Part of a small language model's weights.
Size: 16 layers, 4.21M parameters.
Training: a variant of Adam for these matrices, 208M tokens, 6991 steps.
Each number is 500 + 25 x the weight over its row's rms, rounded and kept within 0 to 999. Layers, rows and columns count from 0. Numbers have three digits each. The size before them is the row's rms in percent of the matrix's.

# layer 4 MLP up, 256x96, rms 0.178, rows 93-186, columns 0-47
104:486491504494493529487528506511494496545455489487440519517541483480510526488530504487507544474477485481520530501517506496447539537448535539561511
109:503520520496469501502506502523456504529504535500504488489503513469537527455505518508536509526522496499509469512471469441459507529535558501473447
093:481513476494482519538532499534501481566563496484510508489511513510494542527547499512513477539493476530497513525511495482506515505457501483476525
100:516538475484500436495515527517480494544477513482486459538545488468505529457511474520518492511512516475502513493486488519524506494549513501557528
097:497472509541469512474524493476540486531480535504483465519510483511454463487501470508523497452494529491467516517481515528571488509504501519512505
096:498529463475531499534504491474524491494508450511534454481518476515481539502459510498456458478444474458523472489517476494484464510483492460448481
096:492507476460551503471476507494480483457477524522540498483483514494497533482471472528488513543518499537472503438476492498510494520527506528468511
101:500510528505510491466463480523487494506477548496523474480470482549488476492531494506485488483516448517516534481525530525466506528510529522503457
104:463489523509526514500486480488514508466513488499520529499494514543507544511416522523465495481492491530547497470510503492487502494520526456488508
100:510477510520458524512504480490464457502510545513509469486489496527508490504527502540479486468470474494521488472513485552514526558512574506493528
105:514510482469507506486535517460535474475513550470472479502471536514472482524501530491486494474499494553491512515558513525469489532474473525531456
099:491492486528482525512548482462515501442479484503455494416487489480518513509508517513490447446497491485468473493480487458484491515510490506506486
105:460467484497503524518526524518453503499480535512496533528489503464498512508531521548541476520512543464519522463467515492493494514573472488507471
112:521497486542496455487518483507510481477527447495509483476504472512483508499549493546503542532513494555484488514503505465528512495505458506511514
101:564469496500461474477569546514486479517511504516516504564516516493511499470515465513478512461493522496559500492482474542535511506476473543501511
103:478494525515485542540529502506519450514489519474504499527437523503479471487478543514502505543498486481510522462539532502498509486471477475492498
092:535533516507484526471473535448498513504507558514510471511460555493481480532535524506529487468511506533488484548495518511485540478523496520497529
102:471498504495483501487495494501546497487576440473474554502511485555499488484510459480469505496475476483541509487482472517485505484527508500468501
101:474500479483473511479525533451468512468537505514512519491497482525474498499490499520515517495505504502569454498481489540502514507513454522493516
099:502511494509454502491508492529494518560501539500535546481488489503474445484477474503489510509475471479495517510490492520491502503498484522468495
103:511497530457534519567528488528511537473510487487504468479497499473486517468511498506500470488550484498527511515497541493497494530434486508482452
085:473463513452516486526462490490502521472463474527474503525468454476452498500515505466488473484525459513537489517507528504514506541505537498485511
099:554512496479523509496485460471487492473498505516530480490518439452505488510466472491493525526512515529472489527503515519513486498535487519569484
096:482511492456513475525519522489479460484527551487521554491511472436494467495506493506523487505539508445515483503486516480475491486504512512511492
099:479514529477461507521498497531479497536475514519530518486510526494509563474485504533538559503469569508501504525530497481510491511507499500526502
100:514481481505499536515527522482457475518477498464515505527507479530455493490478491477540538557466521518462448503511497518526508488552491546491500
099:466491543508485471503526457482511511523505469480448498460486487540522554469510502484532510491462501543488497494496492475511500493570498490498515
106:478489482498496474501457517510513458491521486511504517438486488555456487484497486484494445466514462499525487510478487510486532458520474525482489
096:460519509543487484487486550517509524513479527530530472460486474488491515545515514465518529464521477520465513497501497465508520511525560511460524
085:541466460516488498481494488470510525503504493556493497479502460510563491483544508494522497555512479523492518481585494499429507496493482541480469
100:493491475514516451509468498475469520500514508498509547498453509507508479523479508481519475492502484489503527517507510503481534490492446548513533
102:523524487482518497471484532521530554488486476480530483506467504494555496533483501520461482480484466494474533504482470518451459517489475527528487
101:532500510503505485521459519519492550454517475445457541520461512516483488506488519503477499473469501459489495494486508463473499459514498463488465
101:440536469487459439511524511498536470493506547466485481529529526528485459500510507534516486480500532464497504475511490534513526490472487529523516
102:506533482509515503509515496514490491521480519501530465500510471506509498550480502508467536493514534529504514508548530500521494516508473491544491
088:495500528557497488459496522515531462453490545469483526530491516524487500510548495510494480513478512490541542473487515489494484524504493484500486
104:451473488520528529505470500525492472478479528510528498520481528422523513484527515567510486503500512494497534507527502491497546523516517486521452
098:514467507474514489494479502498521468535497522459508507514484469517482490498451525506445453557474499495532460499506512516530512524498470515473559
093:496455487469498518500472520441496502489486507542574523521527511477509517503505436517489524465503463517507499489517474521490468491502483518484515
102:520495513454505505507533475504505439486500470530493502484490492513526492481543513469553505464483478511488497494483513495520543535510492531535485
099:485509523498483469507494507537481485510468462517501538467525519492502528485522520508465541501531493436493480481492480483504495475461477452515449
103:474460438520482484515460502529514511514506491501490492516430464512508509473463454513467480516468524498528533483480522507506510523513506488521507
100:541498474512498514554494470535501494519517550459487504510471444488489502540531545480532504497509452502501512523478467504513486482475515540450476
101:504491486503509546496524520498504514451515523485486472532524490501495516524485469514501500513494511514494531511565498475501513477472487463498495
103:496537463513518547468461468496495477542522555507530524471485551508508526531448513504534521496493498510466516508485430482491473521514474503469453
100:508481567454482502455511506496509475516501506504511484504498528481478487470542544486497535500528473492490461512461530513527509511475509497462466
082:499500497492468491505533504516482462545514494525498515480514518475556480484473521505476495490494485488495511494515442477531423501507510474506495
107:539500503547510473466516506516495506462492485470494474524529499519497474468521498496501461497475472466508535504480507511469473492510556499508458
103:538467506469503483498462491530521472502521508505494534525491531435505509539511481516517537537449497508478531481490499482466499505516503527513496
097:504512506507528522547505490487470550474470505509513453506513464466486472494514525525500486539481550507483534512488488505540501464499490480509490
104:503480485518556496528537487495491479533505514492506481501547467487499494478499485544488485532485501467463500504512515495497513479527548523443559
103:512488491520459450513541542532502510511503526520501571521547543534505511497501482519503511495484492492498538495532488469533492510452520504459500
099:505483494504485493449508441471538517527483478497468499501487540472463525504501485526484465503512509492540541514490479468468519502541501535499515
098:520537517444488502483482507542516509522475514444508467495533517513507493490546506501466504477488495507524530492457501516504508502530509540440511
104:503527457479495519488541486508528499531497527514511482508523527498509491506512452502486462519476494496518522485499484472495539482498518466506516
100:474504486581486522498500485540454479483511496522480478495510483496509525492496441501502481509502514488514478488521533515535480478493474501516473
100:502529488480523508522489515510503523479444543519483516508513525504498549497512500513478468487520504485482518475447462533534463522485448524460515
104:525483502478485534514518502494504504518489494510524548505485481524512486503521480449532467506509473509532486502478536511525556476428502476464514
094:523483555502525497488572488463473485515488523558488471499516502478492502488486500437484481524489469518513491454525531480480483490528503527481469
105:494513526518498523531527486506478491538547507487488535507526516502479504505520507463467469492514501468470525498542488515522451504506511513470516
112:452479535542501505521486523486483471514530492450495505464494526504467501448498469520531510504506471531510490516456462459487478514523501477504559
094:517515524487506458490550530499534511499498491499479463435541549486470526511454494497496516452464470509514508501525464482472466479489535536477521
094:484473483514499538505477432486530555500494520519515537480498515541482502489475514509450508517519503520535521515477463460516497520510452438512563
101:493487560493478502507499494501507492500516528494472518501486520526485469493500473494538506416470532513495491556506511461489502520533515501510484
100:540477491521504447483536487471538509478513497449525519499455502535554485456535479484427507451507496497502536459492508523502508490494513523504508
099:479483463501502504518464518521519540497505484494483524499590526524505525470485466472529515480455502523505488495522499442484467561542548507460519
102:534449542431479515501510493486502501452476461475529487515532450499517523513466491493485521497495474481526479524526430520535471468489493503499552
100:468512551512528491535502503459478500479488525510459492493472463528481512493472498464483563500503521514472539491448481500534494479516516490472519
093:475452533526481482476516487501463500541522551524494510489485442505514479498554542479477460509516464515483523539461538469570513508486485468522486
098:499476434533521524504527497525512499514504507471512512516500494475529487467535502508499506508464499482468471469486500518504509483491509496491494
101:487516507536481529508510515494477522559512457495477528459484529521526499473512517527482488481451496506448499531478496476520524507522499480512449
100:439503502487522492461487499534471524470456500502520448549453473523449507507509458508484495504488509478538509500487532503513495486441529453492489
102:482518535511442528511472506459497502521552511489494502530522499526517477479505512497543513487481487490463515501513494490509463512508515525443494
089:508507527469479509476569506483491485517508467522547523510482494526489516528522443507505497529506500535508493500477546496503487516530530475519544
101:478543494480463507481497487491504513462467462483488484505510484476491491488501518541475511490504530533471520515478506506481532493514472511514479
094:486515533520521485473482490482509442501513517473462462543483484506520530482467499505445498493499516496497470526524576520483475546498528534508487
098:499516453473513533472468488544488471475515481519498532518512488516470512440481499506518540493489528503490474523562478538532521475521478514527456
111:500546495521528485484485510524482488494496441484529515520471515494501512511528478499485522526525499514495518443504511462511456497511494481500484
103:466520506500530495481522480461474490488457509497534492523517480538532535505505504500494483498565485509548524474469503511491473478512520510491515
096:473502504519489518539495509497504530537513509524517532513530495515546513467481506469467450502519490537446515497579420495506554513496463492532510
103:466480471428487531524463489500486548502441532510524531474486526509524470492502533490489548458504521531493498514530456532489521485525510470494522
095:463530516484509517528498530489463496483517516492487501459497522495523484506523494505483485525533520504515507495511482481479498473503449508461469
098:488535468501486505513487511480541535496520494490530500503461515500521491485550505515507518500491543493454460470487498543478529556540503453490498
099:535510499511484523502456510565488535571505513452521471514472521494518506527523538507483487495510512513482462490488512514509502464468469484514553
100:510480496520497515485510564493482518516483490504515492513526456512508493511495507497476486444540500457513469559520528505517512494464515503493478
093:516529465534510523509505485506507466482527450535497531498514522490453496495520528455522532483538462501473506469533470499491482503537460527519523
096:493498517529472524501473520501509500484515484564513507539554479464468527461477479464521522487466497511535489452505554512486465505541493511470508
094:551510570490447520473488519492498490508474435479496534514525537471515498455502472450486484471488474476484465472518518465454481518535536541489476
099:537453530481453521510500494530521505525521480504486484479500473525513506517536503506478466488518532466460531479487516495519504497492490496439468
103:510515526478482525571494499515503548497540501519518525468501501519485482517521505542491507495504502531512524488537481477510493507475524465463500
098:558498532452507458479474502490521514564518505488554500510490519525508520518482477484523514483530493521499447499511459508504453542477504487507496
099:491512479511462471498517531486490471514549502492506511506451518516505514487515498543536517556494507502494513496518452476494497521526474508508482
108:489523473504465503499438490486480508495492496514476521512442514484494529486514510500502514496480498530496492517478501520507472536516535494448492
097:494500513535508515496481454520472515480513514506509494516501466511506443563492519522507488495551486507483490517532468541489484464477529532488469
# layer 4 MLP down (transposed), 256x96, rms 0.172, rows 93-186, columns 0-47
110:528443486543477495470459528454507539502521512531527524465531496499498518490491478524471472498551483512517481550500505454506530534537495483516523
107:483519500505503491482483495506517497462529458518527523488509464546462490508501507545492486504514510488473502478467467540540512531533498528495534
095:466513512462497510516501514456484504532506497504468504526450516502444504505523450489481520529474450485494478519556461543499501521486479514506490
104:498524492482497489506534466501484477564505474488480456503486485545508479498446526476480524498486485496539520531476518471518513531522525462479514
104:502526500464490492469513518539469507506533495501527527495488478519538511539496475481529482479555480546556489522543474499476489446502492463487503
101:485470504525559502501480453511508438538505478505481512492470475503429496501565473503491549479491536510539519494507530494517491462521488531525522
093:465504501481520513493512532508471451515485500493471492509463481473467514515476474523461524573468472500485468496488481453465527488461449519467523
107:514497484504557529485505478520516527479491502479497484527521485469503505472481504444526490515472559482489501474450499470444524517494491481518502
105:509510533452477481487523501457515480482491460505532541541470535505496473506524513507486519504498435530450506483549538480471469521497531500493524
094:531494456482488492525536533490476471508472501529487512507512513505497530509448498489467520511487462508505484513498508522480514520540534489454462
107:494492486513508502503497478517493486456502482441486486469523526472529505522516517507481525504468541453474481494515475468501484474502494464493451
097:481481521519515472495537473472514508469503482459466511536484503509554507472508491519492470510465467480449509554508509486489555528489479554506480
105:503478446514550492492479481508484476466496513466504543495536510499449489534501478510508509517537498509497476542496512496493550502491529517455432
105:510517477493488546492519508496504497493491539548514496534493537490531476488478539526494488520503510513515503476472466514490451465515534473483512
107:516516470493467487490479521552497540518512464498516560483527497496478473477508501495556500504508487523473511530504512525464513494469487505485508
095:510496499518492447557492445524465501472481507518511468480538519477502486471462513498539490512476496490488509541523522509509501485549543515530491
093:504491509502494512541523478482485503503452515506388472477501525519455514527479518509526497496470489504478473514479524490484507514534521523488539
106:537480505463508511497473490492480472498468444499464469460498495519462510532493515494524522490506538494478467516489544495487549500515512478531498
108:497493496453540492521528445489498533508503519514474533492535528520467505537511501498520530522496457494521466477465523549486460498476502480491508
098:493536517500529489489461525504525493501489509518505493515441526500515505491487487499502484512522510520501485478529499486526529481496475473542497
101:492492500519488517516495481474495497474487516525498542543433490576498500474518529508533475508525471536466500473555464498483514519498512519524511
091:481492485541540490495513518488472499470494545539457493463508508472456522493488510461488492526493481486475510502484483480505538481484482479509517
104:529548505466462499494496456542468477500558536515491522537509506515513489447488502477484518500510546499474490444510510499499461497522470516479448
097:431532522473494473567475491446534486533508479490522503533520528477525497466530518497528443480476493534488537481489510508499509491476506488510490
099:505515459513450487508517488486483528506503497499449501468534558494514470468475488507489489557510504493520471509479518539531496542557499499502500
095:504469480500473484489466485505526505501519472445530518545503464533458474524487548488526479521507480493468475455500539546548479493499491532512519
101:525507452479537512505532523483491487471480519527494494525502513466485438522465459504501502526532528465522563521510507518457516507527537531482485
106:460492536501537473523516468511500532457537495528459504519492529466438531508489485484477527530454498511506459489500489542492524517513488483490518
099:459474518550499481460503497523487542483482487550515516475450484496529516563470504507518502460492480499497507525514491532509494506512464507501491
098:513517507539498489523509542485521483501411497523537502543514468532474510500473486560499522507511512495489505485487507507461525483502498496498474
103:501519495461512490511500529507493490492498497495457509495521486510483526509501483470510521524502506521462490499546510505543571463505459511497514
104:501524490512470506518518508467511520493489445506489500535518545488504473530477488490479508505500450514431543495466524497445471490487500504484528
105:527508519474488497480486507491517529475540521503543516516499481521527468520549469482500498492549469530496525479490475496486506436495518514487542
107:481476457479507503484490466526475481481494504498526484535517513504484491462527550509520472499485489534459487481499519547539492516526492536528511
106:492550488471518494512508510541463519485508491454526476547472530486514492492465482509502508515485494535517557501518488486491429479516515512489459
085:501449522468462502476497511508497512493489477478488475475527533459482490514470516516474493459448487518500444510515508517502483511473508498452520
105:472488534499497494540472502486515569497551501522515502461520511494457504497516545500484500454535503477506477511526532508483525479495511509494558
104:524509517522459442498493511470488519523522500509464496523478491504501472464427542505523517450506450522516492467511506528491459498526497498469491
094:483496471500490544514504493478479501453499524539451486525495555493525543507457525480495525495514544522446489479549502513482475517482525507493481
101:552511544502522487497474504470502523462520512513423527495470491547462480475504503501478501496468468504490510508474534515527467510496472534508500
102:480484492506536526522474497493515507470510487528532429498477500486513515482493516514504459499502504487488481483498563533492478509505505515551506
100:523477544484457487491500460506511523482518482502521486527527488551528501462509536521497476501477496480476517490466499490535514454462513517556500
100:524519471518481468497516529478480483512529505505489484504437483518494533466517484470484499510465499494473487524482498479484523508542540442495534
099:484455516523538494429505528497496477468470471516486537478486490526480481495509494492486503529497534533527476520554527527490502466494465530514506
100:512519498502519480478561484496511473495515543449470471505510534475505490495507481550544452518495514520521463530442525500517513514513493485521497
104:516471472508465490504495504523494509527474468524515500440548542525583485509524507491494504513497513491496496496548542504543497548479526510492577
086:488502470463546529509501490522478501506485571505438491531508485539537492518475507479512529519511496509505537465482510503448531444521494461487475
104:471524515482525497541455499474547476495500519496507530498471493476535538527527518511500508517514506497483464535501490521528538491438467506496522
102:544503455517515524471538483455528466461500513499524517511484546507544495463523507494511461492529511506517461490490509538501483491528479474522509
098:478489476509476498506532502486477483491481525502495501509507471515523538479506540526517489439510461554501466516491505520502477532501509520571493
106:503485505473476529516511485535475497489492540504540500531517517489506461491507542478527475503511494475545515472465493522527524490511481526481537
103:520476473481443439477494501511466483533499545513500512512484520431486489507491494541503475476517508542537498500494512509485527557531526464495531
102:461511490488559484516509524506471501493454532510478530481517490503436497512463471485525469465495497491483491455523542477490488474530454468532513
101:482512494470481509506528537512476523515491497498509504503499505504461493509468524487500482458523491517506520498487518547481468502470462553511449
103:529510488491521487490513500458517509488447506527512486546505507488523497531490467507495470503541527493512497523475479508504486496505472445465497
102:519493472474518491486483498494479508493459537512462534520500525505553467506524551534520464462508487468516475454496502451508514480541494447505491
101:454499455507496514481495486483508490525493465530433521493501485517445489516452531554490498499474539522517481488545495516511506482487488516433475
102:503502473547561511444527464501520513500492477460494507512484515493534493504494505507495517500471469469517538459536473539528472464521524531495496
094:535520491518449506505524475548492510523486486473479505435510542546518501491498506482478474518459450528525504533543525514504530513540471512497500
104:490494508529496480509528554509495505525515484502528509490490477550458498540467501509480509480488475457521500493471514510491483532489499494509509
107:525468495472497503519489527464488486491500484430512482463491512473544491501509481542499489527508487516519479511429482510496524455443493509476474
095:500477484536499489504491484501542520495537488475480490452512505506516488459489518498500467554458471452575498492474487513526513534525546474484506
093:493483520463539492467495535518506487489516516549470532506540475486517496514474512478515533520467489446514532546460550478526532530483531533501480
098:507514492481508505520479468517489476515511505476525468496484458525480518483439478491517480497464467511488530527516516473505547546525508501547545
093:490449523503469507502527459509514502499494514489485455525516466498498543536475492462524520474521473492480509540475510538483483511525487519490408
100:536485487524489509487542506551438471557482537522494520470521479515516491465468490486491512527501508548486517493494531493558488506527496449487507
101:496519484534526515493499443465516491503529515485462506471505514502511529495479528499493524473548545539468535498481532518484538567496490481519506
103:515526504499557462509532513505467473488462536479466504478504476503491502521463482538487494499461523526495510513485487461536498511469490504481501
096:489511488490466503499471478524494493529498496471509497498518485487512498481541501536486452508525489469572523492538524491489521480517508505515528
097:494549445491536491488522488531458461528496528507543521494514478499507496531457463511513503505499524515561532488555481514473524480452514485489483
099:539493503499515502498507517509534469501488556501515460532507482492449514526472529501528522457498487496568514496520516486527488512471510522487564
095:507513524471546505503463510487522503538462502507526430516455494474503495517496487511458524480499520490502524524463460478522529548494494464496468
100:489473508531499499450537569458492513466498496490479514532496507549525505467479457466539528475492547506499481524469523504493484500506491514499472
090:515488486498501517454535468531528476472499506512501495504477496485473531511517510498512492547537459521486498541486486519478510541461525537490523
103:449494499482510504470489500444503478506489498487501549543483495449492495459476513466485489502493535532470489552527504483492527482453533509496447
099:567502500505526501463541524465487494460495532499533533498483511528526507476536484498494551470548499504496504521537480498505514539511499515498504
096:484534523489520504505502508515473537519490485506518545494501498496466543442447508503486506491495490503468511480508528494519493477526537534568437
103:474493469517510471515539530454512489471503537499481479454531478518512501501503516493517494488497519541465492565527513543463530560495474504485524
094:497501539443499498514502496501506532543493513463499455485494509557495501523497505507472489469474512521475513548486463449546490521508472512469494
100:511486498529503551499492520489526485509501512480469480449527509496500469532546430508491469505554502538522479543501475508535504551511548443520503
104:482498465485544508504511508523477477500490501522456493487538445508529507537494487498505513494546481525510497497523523513513519538557512546510510
084:472470533505472492534472461447534541504549485509463508465487497469506485480505500476477486509499516483517509474513487535477489499516518527474525
100:493504529460553529486521494522496499493484513511541476511501497479532482490452495527527481495525488520529502509509489514506461485463553516495489
097:477497479494498510505493461517503516515458467464497503477516529561512486545523473466449536522476503513498498479487479514532466471516458503470493
102:516521527474512531477525458481499526543475550521499524486440498532532487512546454490489549502514530499519497502496526465478493511517462524523499
093:477459557500533490471492493535527498455548494554493511466464467502487477508521440488503483491474483467491519501497481502523485480478502544527437
099:453518496516473516505513491484484491547524502511479514492527504471535546444485485430524505510527520521505532467467544510529527465530508480491507
098:493443521545506527476475489497497485492507515492521512539543495477475491492499526537447473474521492512501526479492477502481535471492468486521552
106:483499546478475471485498467490516518542475542508469503530492434544477548485495553499528486484465517483554487524496480517530490526466557444497500
101:482480502472551504556508492520488512479527512463508489477527531512521492507497461543461462519517475489511539520480540511483548489508482509465485
099:510495457471508511488497473509485499490507491473491521499534516477470516509512496505521472508482517496519479482488476562514512475524519487499484
103:513484530513519542445487528503489507489525508500511501511523478469514459509467507479462451484480529483515482497485483495501488531480491489536487
105:474480517556497494501500497461513494499496538560467464514493503526496536507539503503479485449494522503497464493502495517511519498453509504490497
093:488519500490499489509473513547528494540494492509521461503495519501495518489468529467517505543458517504478496498468516505473527496528504476467520
# layer 4 MLP gate, 256x96, rms 0.187, rows 94-187, columns 0-47
106:508454509468514514455509517503530555483477508503496508485494525525485490515501504462482521539483463481484460495525526539493493460489469532463515
097:432492528528523520486510501483458493482482473467458507478510501474490469540516501487489506460472487479520461506523512519509493495575501482513504
098:529513499452472476500547539477503526493456504496471512549450495512503481473486475509477492516525503477549480475505490485540466532511535501519481
111:467499479475501500458533522479485471517476509565559475487448526515500536497496514505489467525515525471512495512535471480542507477494528508451520
102:495480540511485525526517536558520500510490521475503523521476507436510543518532450482506478491493537491506518504533513487508519461517537519492427
117:417488499489507472468513507476534493487451471548490456521507513496504478492442480491517536487523468512502480461507513446511502482487513526484502
102:511485461437504456477499484498513481478488467479495499476482512490550531512478455528519499529506459500537491523535490507513513504516544509511511
103:451518463502524477482444528479472525532500499513506460504525503450512529476481492519499491488529525478495503500506476514506542480466512493519447
103:483557450448467467478515498499507543486521499480464464477508493501489471501487477441486477534540499509493463522463499481507497494509497494514494
108:484508500460484488477496481493526458540520486545503490488442493544523463510476429524486495482517516538484506495492493501485518490518529510502514
102:498478510513455529509541516495534491496521485488497484505524468456529507509540504504451496481508515460456523488475496490510504480475495473519479
108:461519536476449483511539506538511480560522480485504509515519503491534506557465467504526516477480479511499497462495487484512451508576466498494516
111:457480483529487455508507487481530491468501496506508476493508493553511514503480503462530512535549483518518486486506475457513484482442486517507434
103:497523504517471525456491483497481488501528585492504514520490510489498520501435504493517439517495483481501454485505504530502542556501509494500546
105:501523495487527468489504480496512521514493512491511516523511481497484498555546468479510478457500501471538492528454511478530492484531510523499483
089:463495487502497523540522520506535471503513525476445462483471516468476473528513498419515507511466474513475468538504519505465509484449523509524526
096:483510455510522491513498504499514545509490501501508516468538478472519551506496518490512570531514499500506492511511520492506499527549517559493505
104:498461507501525524506506489526484474534513480485489485512474456425557476532514495509502473500517490498495530525480467419509529493521483494472490
096:477505453524474527504546483506500547560495500481499490487516477502470510507493449505542509534483504453491559475466467478470479490509529489456517
099:498485530488492535516507528459483483492487513502481530527499497504516480516485517524517468505521480537483485504545460506495493517532526509503478
086:518478513496505505469482487477483534526478520501490500494474519540501480522518464525482503486529471562525500496468469484492532503517510479464576
100:425492543517534494504512513479519545501498543502468507468564495480502510502481517519537492462520528511492528490493470466508484513484469503477483
092:483464495518524505471459491524509553518481544490447489504530465519483491497501449503504525536518513452533490478468489509499522533564483511468501
101:491482497513487520527511481511502480530542532482550504485538479463462505475499492495463487485477516528500505481487469478482495490483484509527528
102:540530540497455487522506491487542510500496534531494492477486481464499527515519484534463473494495536536505540578449525487482482493474472497500492
100:504520474433517529471463480554549477479511529485537470570519482487480499500473467468503480548522496501513526496525509512489497489502495485512499
106:517485520512492495502522515478536490499470525493480523471505509474514499525498520511476498538473460460458512471505455479540499500472497517507504
096:509540502476476466477475495456494515508512534496505480499564466498526517508483509498522505512501483448484470515485494495548510515533510497563508
092:505462489484450522479476473491516496465510504545511476500512511501513480534537488457484520527565488522527484524550483480490472521500522520483486
098:495510484510534466506481520495456541490461515530488512478477491499537457539526474460501509533507469522557520500534522529525512516480470532480508
104:449527477496518487505546456549513497490515501503494482498506465522510485455505529469506517480498487486446477537497510534518472512476500514523528
107:504491472519477483490483474483507505531423511487433521464501489477431492518474512495514523466507483525502482513525484495497482540499487515510457
104:475509533450494462468501485494494524512476512512488543525531462519497494495510463526519479457464487499492526472485495484540480524541527530529492
096:486517500486470476512496467501481502499454531552491486525529456494506515524481508523474488473510443516490440497496536549462478511491513525467511
089:484432499511524539493544500469498503523499489525517435525510482493534506514517498517546522495510489529469493495558503510521508491561441484499489
108:491446538504520534482494468510560511497455491537505475516516505472492502506531505500499521489552543516516512505523474512436516492496504473534489
106:477501444500541487487497496517494475547458486529466498505519528506484526515496484476509480463503512459494520508456457494487482514525520518491491
090:524473558533455480484472502471515530538491490480480475516498517553481491493482473496549510475499516500517448476506497462488480525514497554506471
102:517507519523514500497478511490533548510468486439484515524474485460480480522487476534502476513538515470493529512465536511496548499493484531470483
100:540531506491460490486511513493501452482480488504496492468497497492470488539537492508515530476529461493496531516473534494499495452494535474501548
103:548564500517484531512512485480527458522461524476471522489504492512501478503504473462466476464519517500453489482464488536507470498478503491498499
104:484490487498531521511493522506491463484505500484523449523484501523476503587510501510477488481540512551520493525492509532486473509479505506465486
100:485519517516516481491567559535508515512474477484533491487536513508500502528486505452462484478519480478516510560541484491482453484463504477508470
100:464531518542506508523458517464501471535500477470521502433468528523469522547514518475475478502472465479475483518473463466496493494529456494522491
098:468453468499482487481517509478473498486527528505490526505500504495506481499488498547489499546542502494464507510488500459471429469515541527520521
079:474540523499505508483520530557489466512538544520527482482526511507536498473466527547529535466484487516512505487554458510470501489485479479463455
096:477485477505447502538479480486482498499482484531542502502543474466483485554478528469507547484531538527545475460496472477496451505473449510532552
102:489512496461499484512513541493534512497529513509524496504504553475468519508518502474436495553488483466431532517513528516546475493533509515503485
105:499521564480498473470500511480559526516494521461497489513526488519513520489512475536476489491496479505468481527486505440481492466504489482469514
102:466547511499519540498499503499506477456528494514526544480509512503481488524513472441530501471487495512506488468486492471518491515498516505452492
105:449507509534517484488492518500530490499487511512512480499504476465500491533515475511482518448511460504493445494505511515486497464500518497512544
106:505507478515535495507560507476517469487518520490501521487510484476501448494502485518510523467496452455478489493495482488508518449490442514515490
099:490524461484480550529578485526503530486491514488520484480545502468494494524462488473520476480528484536510464541498490533499493486486486465547495
103:476515512512497483469478460497522483510499493490513492497465519479482484480493508501483510501502504523487497488491505469488481494561507480506474
106:532508471474504539476501496535515484485499556492492514504492540511498495514447476480499487500552502469531486487474525500494502504471476495487505
099:520481474485520489502507480468509525506471456508541478522466467508533515474533512478479468466518547553549480463477502543522503518498507532527491
104:505511494506494529487495529545466466465569544515493477463505544489500475529509484469499412524508527494494457521492522497521473503493498477495485
095:498436496508493518495520497504508467505488526533486506516524502512490523534503491513506522538558495448492508538522527494492509501497480435549479
117:504496510537490493503507490444481464511487505488494484479499521457489541501453503492516435488533464474514485573485532467463518479498493463514518
101:527517459492497464520507516482500509476518494510453485458483529513552533497501497490464509463491530505491516488507539461464523496517516511532440
100:508541541492491445486456468541538500493478527532514533503534525508511499516526525482426468501538473479502454506495512493502502501531497511518496
080:501533515455500473474511534536451465514485461486479477485451504482515491494544473466495480528497533546551488515528538481492493514507516537470503
102:468450524496462520516524484498482522538501520478492492519467504519474479494459520494526454506487469482474499557500474528506512510516504481520464
092:493502545499465500560472560526457498480519524528492492513510506507500503532472505504495487523525468507486449485480525472458504493492496447500488
098:465498477513501510515529509531546492483526473510463548463496536547483494501515492501443487489507501500518474532513512478506528527523505537484466
096:487530470477517504539518498487508498510551452512456465490508456497524542516489526482504494506502502533491504533510488513483502516539517489522528
097:477537543498527503455500495462518501493506492519454526537503473514516481482507528487516506467461479505496521530512501464517506512508504509496501
103:477523483478468529515506454583524527509524477533499489505504498484505496519477545506492510505485527534502528482481503524542519525515512506474467
102:502525490472459475477512527517520492541501472481497471530459526497540449495450487496467520475502478485471452499480476499526509507479568496514491
101:470525469511480533518496512512530495510498505504523486542498455490481490518508459479520521483496478492486479487537502509443452532502473520486515
098:485489491528450526507567496474532443523511486497446532466492531510510519521493478478501490518525474526483520524498490482480465482478464513505518
101:469491521514460511488500516467526537473509504523486496533531529513476486455506490475526509539505490466518507508512529494475457530540501525487497
088:502482452486522520476486514530474487521497494482464475504497504479473488470505445508506460460515474440519463528509474472465494516529535519478480
101:445431492515494490484481508496535464538456545507505529541485485503492481453473463502485504520490488519493469468489508438521521507475507457526492
101:504484538441497479502494533484537488518530485484488504486524551503515474493553495522464497511493485416479502512490490474550472511491503483510524
096:485517532484506486489490504498516516525507545517441528443466512490504491542490484540493502482525462519472510482483544503515483465522505498468530
105:517530549499503487496486519526463499524481475497517517532459489500500511510524507553513508469537509447502525495460492478516475476455557498508488
112:490472450501507482510491462527471495530493522514453513460533516465443462524497490464514458486493557482511507493502508497532517543486458516523504
099:438509516466507469517504480506492505500485512492500526497518488516517490510481536474479467448473521525437480513517461532522525496486437486495504
101:501465499506510470512524510518481496526508497500487508494513487482520481495496530494467498530509519504541523519511473495519465462512479441493501
097:491517536552510501522486465565533488544498450518490502505545468518523472479501478516517497531465480507453510514498508519496473496536541489518542
099:491498489523498465530523501497533486513506511524449501516494480524476498521477483512430436512474481498490495515496515505495505560552511515525491
101:493521482470488515522499507489510518483459504498512475453506498504476467504477515484515489432510464476511519480494478535515499525525482489495491
096:498490527481516470490470491528494484482487513543519503493486459487537481549467477480491489499529533516453537519479520482509544510516504496465505
092:476490474477479470491492462461464466483518506483507491507480515464505487512487471475527508450468548508505504523456492490493439491519541495489521
102:485535511521489525521462514515530498486474479474493498481477537469469464494480510505461520519470517499468449517426502496537498491517492470517493
102:507526494468520539502480505468473505496513484515500499485502514483477496512486490454536491484483510481542539528480503494529484489513515485507488
099:524509552507486477477543506505521541524463507503483505519459485554450478511491518511510474493502500509490490483517488501540525489508509501440449
109:510514498515543483514497458548499529500509531493480489462518515484503486530456490490518489453534497465476530525498521407514526483489468496493541
107:499510475526487492481540480488483473485542490504491516508485520502506495509509504487536492478527478484442489507535477489473502516491505490461528
103:550536492458498495506494475545464485548501504502496489490503509512506517525510518471526511463488495478476531515518512446481471482479530496530502
102:492514505469489513482490538522501505484488515492485515462486546494504533479462501507504547510481486505480534467493488488533507559479589512512491
103:480512529539482560475529492490507478512508514515499515508453479472487520529517474479549474520504515505546458539501507490506503469498567502461470
096:507516520482452499569504535530474467513485505472476493484487480506495486511486480471536541504497497515528505514478518447508505493499493488494503